{"positions": "rope", "qk_norm": true, "bias": "all", "parallel_block": true, "init_std_down": 0.005, "optimizer": "muon_variant", "lr": 0.0063, "lr_mult_down": 2.0, "beta1": 0.93, "schedule": "wsd", "decay_fraction": 0.619, "batch_tokens": 16384, "train_tokens": 216900000}
Each number is 128 + 24 x the weight over its row's rms, rounded and kept within 0 to 255. Layers, rows and columns count from 0. Numbers have three digits each. The size before them is the row's rms in percent of the matrix's.

# layer 6 MLP up, 768x192, rms 0.186, rows 742-767, columns 0-95
094:138124133152137158128115183153087139072120123147126140146139125126097109133111168124158125143162130146127078174158104159114150119147120134156119123159075100104142121160117140085111146127135117105124092101073146142143120093084124137097122150109163143145124127146143119102147167138162105141
106:143144144134157104125137181143172122130097124113140119126153110119117148119139118145110119179120098105191137133135129136166117124107083134126139165150125126136097080097143122136120084111124123154128158089124154108175132119125164141142134147093124169142102143161130047108095157157141127102
099:149126109144109117151122137083096110149100125121129159121150141138148130145142151114118149142151118156135106101117112121149097118115121152116123159097095108156070125119128142120122124094116131157122136093147111132110113118125131092118181132161118097135164120158138108166120141147128163153
096:123107147100110077144149108148113101139115080144120188107098125122152145176145148141150123139091109161141095153102142134124130137142143132134110147165112178118078063100125148131112118201121114171090119099120114117160099131141157119132155180183156144115157127175110133120100125120122161127
099:093120140103106114092108144137144147123128127142109116153095133088162114170153159090146118164156124110166084161111112132109121184148104099145119117107135092147126125108169161091117152115117139110152134148120141107135113123150122167174144137169121129152107138088127106142103117162106125155
108:150154107155157117158105105125138138118109171149128132100109142139134106127099127116131119168144077170073076119139130127112127192165120122094142140132089111107072096128136137189124169146159112106151146131138126140130153140127105175155136118136139149155149122120109094160122130119109160147
106:124089107120144097124143108144137136075118060118208130062129141104116158159145116101116125128103126079132131134134116156155092149099114140161085146093163148095144091123088109154144101164145135111131112070105114086141164136114179134125085113115180184122108104140154130124131100144114113162
091:135112110108103148119103146163122131117111135150110159104145137096146149117164094108122126132166156133115159123135130142191118143065141132159099123137111107098158118128132131118115071117085127126077118158102137143132170125147166101125144091155127094123146110133122129138155135146168115124
094:132178138125135145143096142200159119128156076135124111130130157084157138128162107117140167117145150106156125169127099138145134117118126111158134154141101146147111086090132108113145153147115115148121122105128118127154096139157088106154146089114114149089132137170149161155133127122073123103
097:132101180121107132109131083114137127167154072153141084144126131129141124123150152136102083146114149149122106087114144171144105134119136117119121169122067130085158150100135145102128154140124109152100099100120125094098088141124143144124119132133114128135136136130117085135102143115110137113
099:125103152165119069098103142095156140140129117176073144124117159149112129081103152158119138114108182123121142139159140139144101127128144139116105064118128140148144150096120104123142133167151147155145149164103107122089110140122133143145122141122076133152140111133128139101136115166129112138
092:145127111126115107172143108164117098126141099133137144146154151181133160141120117169143131096089142145110079095109129113138166114130125099164117157145156088110137134134132129166125116089166138085099113111130152149098145112102109111112109102121106087120089144142109133087121120153142116153
110:126141120141158107102130124144117138163116138150128133118095161122164125126140170163153106129139123109147136133109140110077136119149111150154150133138091109114141096100132152106148127161137139100158119107144130127135124094126141132144130132146091146119143106154125121109116122147136122140
098:147144182103109106142111144163106120102130135074122159145138159161136100098128141100117155131130135137107139111151144118116128129102120098067115072106091134117112131122151116144114109132134098158089129090085103107134122114116139128124160101129081147093113150167105131126106123135125098146
100:154113142118149113111093144127121121143152139106098082131138107073184135092147161096082113119126082115149129128126110145091096155127124127106132131128107134140154115094141173102155095097133095141106104183147083121136109143150103142114095165118063161095098116105107143104172188140107157157
104:113166160073114151113086157141102125127122136166141121125154176085124156098133148083108146111139149087102144146142138135096146122153136123149129122113159123152138140105126104171131121136170142121134088134118169138091123111112095105136095114141096130108094079122136130090137099135149097082
103:152153127139097125084129130119097143066150108111104123138130140113098140112160124139142109157096131121107112127101122128124176109105136116120130140087113098156172079170157094110132092089172161106134097136116133142134117153105085119118124143110159135122134126081105143080139160128124132124
087:126132105142112144119098101151087157130150157101131164147136148147124118145126151113157128119117159148159099106138126093114119105088093153072140119127139116119129135130128107103105147116149179124102139129149053123127109135110137132144143101123098129106131135113168091140127085136123129117
095:094162114103119149099116140124155137133160128108144120125125132092137144139175142153126137145197123110173154115143141112098123111123108150126094134105143146148147170117145174131135134140084143112145112091102121120065110138121111130131113133123114166126132128091155149133135112164133101134
093:160127096086085122123125078112098088106098133114141070116110111139130153104098158139156116122091117135125142109101157144158133125105147139132109121127135142112118153145100173084115099176115144135085114114123143157128126097175141133127108118116126121123161079181155135125095122151142156140
097:099175140170118158108124126121141110113136143182106116109116124139107104110117107080136147121118122100140120118140138102104141145129123105107129129126141110129155116123085143147160152133146153127125135119192067140128156149132153121146108113141125070104107112125135140135071089109083142124
103:113102119074151151093126142169078110108090148178135154091170076143128111128154109134121115132111155140143146138164150126122075116090094142112124111130181122124129128123097107128129135129097162135155100139118176101136153090136156097101116167132093106151151115100118079119148131125110100157
105:199116173158143129143104146083131177133111160105190104125130101102122132118137095135120109130139116093068111103162117139106119116136120120126146143119137139164111170150114130090122082107128146128124133131151143117136142155119088133131104131111125120167093162132133141128108114089113101164
096:150124145180145103113135156169155147092160127138085142148122154094101134161128102160131162144168126155154112147152153103135168112103126105161119096134100115152122097117107142136127134133132133114110127139139146107178106101162112109116097114141095135135152101068133161101107154113145115155
097:108111127118134146152100147111167098135128158104162118121144136145157118132139132130177110126113115084127134143160120133175125126073111134137100146129141099127134120138115113083167126153129113101141143181091156099121155119144158113161155116129127137121158100159144131113093138094110162135
095:107087147150159106133130154155138131133077134122152150155160166094170167077095127084144126107139122154131121115083103131122104146105093132149138119112108142092141159148085161073168111108147194128148121142112118066115091152159120186138108165146116127141112138105114135109128118129136098121
# layer 6 MLP down (transposed), 768x192, rms 0.317, rows 742-767, columns 0-95
094:105117122171109096137141116098153102115105098155129069134129122162121149145129116110121124100111113097098131134096130082134140148111134142142118115111131150148118143114137147159161104135146103124086131151150116122130097087112103141141102123192077116126167106150106147150067135108104154140
100:164142163134120148151151146161124120104108133149091140134124132117109111100144179102162144138172145168094096119102159102129130151130137122149122087149100117131146160153107121111156159133138127141116063137099123142115138086110130169138111114093119133117103134157174117152147103120156108121
091:133152109103118119151153120139088148147105145121123135153155103091137161142129159131108089114162148096128133195131151110131112119124097161126137090114123119147115130104118144135056140108129140126111152098129101117141111129156140085133135122101140114141114102120091102078186121103120129142
092:122159159158147135106094133167189110115146137091128099126140123116098061102117145150095113113145130126092172121115133132120085162108095106129151108111123112122166148156162118125151098068119113128151190100141138136144155141128126077084109120118119134137121149123157146124151131141137125146
095:138123106141098113133133131091099121134099117140162117109102163135163136156141119133087073099123128108143142167130095143122123143130135160105158138135121134161140134123124174097074154107139131185113150103133131127099112165104146112072133130067165177082163127166142146111103106190101134159
111:128204139188124110159137140171097049135129128143176142167089152135146121124114136123183110148128151129109091128147114184127158136122091130143168116121145148163152145128171133119151126121126085153142133123137114081105162149144123144127123114100148099137143138105135100097122111108141112089
105:078135120150170091119145113157129139180105120086166134118133112154178099136116096112087121115089117120124151141111124100117138112110157115143124132125126135111138108114131138074099101130147116124124114157122115088167094134116144104108097143152155136147146121139151113131140117131181111128
092:099148130148123134150185076140106169128142097158120077128127140126137111147143161155106136049107148155126107128116114170104118128180095136142115107118120137156127119072183143120156138174139153122135167125126109147156149080112122135132140145112155167142137168120118083085145107111126133123
092:133123139141149081147153129083117130126127146117135126150141141133128125131076137116093122148087121118097142117136142144149107141110125110137122144125146133141109142136090117140087094139165118098129129121132095138108127172124168158073123120126100153178126109101173124089068157102168175111
101:163175115136114128101117141149145182097116104142064127117139131112118125151178116108142144117126130127147125113095145134144137109120151146160150115151147122143114165132119090149119168129115138114114137131162143125148123119120091136092155101127152138118146082168152129162136122156085136172
108:153112162140161098150120152100150108139175104122129132082116101103188103107112128153103116136144130115154097131135100092101131128147124060150096099111130125156159129136094144134132098144127183102091118147113148152097129096103132164130140100160118094116127122135169114101142126080139126179
093:174129122136114145149125117130142138149119104145129135154115134190116129116145146101167130115109166096132127123123097086133132121140114090144153148163187099114107138087107126109133157150160135173124145123173147148123145122159127097136132151098135114096119145131125102110119147082149104078
100:094125068148146158123125121149151144099142115132105111103148158116158157101155079156127104115113131089122113096164159087100101103122099112098115116124123152193142140115127133096170177102114136122160110113131125126133106145172111160148160111111155134120153184116111109101108144122137132126
103:086147159165103132127124145106134085165165129094096103082171123132116132137179119161126097133098165139102079074174093121131117116122094122108124123093152152084166127121145113115083114168095119110112092112155133134124153112178112112112121165152133115085134148111130112146171145142138121144
097:136125106111084078138148075117095135123139133092148105133112158157080165136153161143126084149119154114145099102123137163162162108123129125126119137182102109127117114136107116144075151114136106171126136124129151144124147128114149116090115088129165064090164152146156145102152116193165128102
114:126125151168111183129156139150101104133152119140155109112142083141141177178168187133104171136156146127116162126116144123146133118131088160101088158125165124162113132124141124152102118160138108111120181153126112127116151131137149118176123132125141115093154120155117136178149122122117132108
109:104104143120120123139107128137170148101098106073117118144124121115064108088126135159127137120119127132154138117158090112157091132094137083123129163150120142099145187109161091083139152133105117089115123151159127133093144107105111139152139155133157113110107127102105161111127122133180092122
089:094118152130150145126169140072102120141148111122131112137097097146163134141140083133138109110142098155088131087144093100156136091153172106189137148083140120103147137125136125126160105142096097139136146162175144137147097107085108101114177131094114125190148129138094155124111132125140089132
098:160108109139113161101118093114128135128115129138141187146132112145145094171136143138118130142122119126117140125159122151101165149105140123160145150124127112094130128097139152159129144110131089119099164141124124147125145133138112164128171109140147122085119088144101126144100147100112133136
082:124139104150102149122132165086178187139105159105068136118112137121160105134158107095089174132155089141123120155111130086099099109144082119102147093114096115152128095083128090124151117101145135134168110111128130108111150152112137123121149125143101122127110168122110115100107113082107132113
090:145116143096094114154119124166105142092088135115122095131132153120095089163126167145139123088111185112139168131104135109166115155105154118183127096118133080126141136114153140145120131134147122161112109103098103159116150136068134128113136088123112129129126133185149137093140165131128140114
107:151129144085130151119110128086135142131124164129143107132154123150108125093186141090152102102114163139107114137167118155139110109154127107109120123112128124122092120092098131110100104159117109158143118139163096107141112171179127101169123144119143114150153127131144141131147112039136117106
099:112153136153134150099122135125164099104096123141147213149110096121087100149103134136134171104125101122143103154119136136140133132102121129176114110150106142079125097139134166108105155142115165149135121120130129122101081055157115085142172137168074129101139165119103120152119092100126113147
090:078149169094139173161133132114145142124127127143180144093095129128135133084144139121166125120115124090118113141089157172114129174173100119106108133142124201096145128135132116128087129160124132163182146119142127161100134144132154115124126109137128101116147146147093117119165100114127157140
098:123116159134117119124134126165131157146130115138146128103146096096125126157134106151129124121124151137099134174094118095109138106139136098105142152142117123109137154143120134149116119137116145117105116148121126166124127121102117201165111150127164091099103117148184125106093147130101110095
101:129171108137099116131133106130144121149169091119082131092071135140131111156089138138102098109131121117118136112140127140092139107115153137094119080109163141130116131114150125144102112136092095121150128072161117116091081094092124126123123107116134120127153136139145161086118162156162113102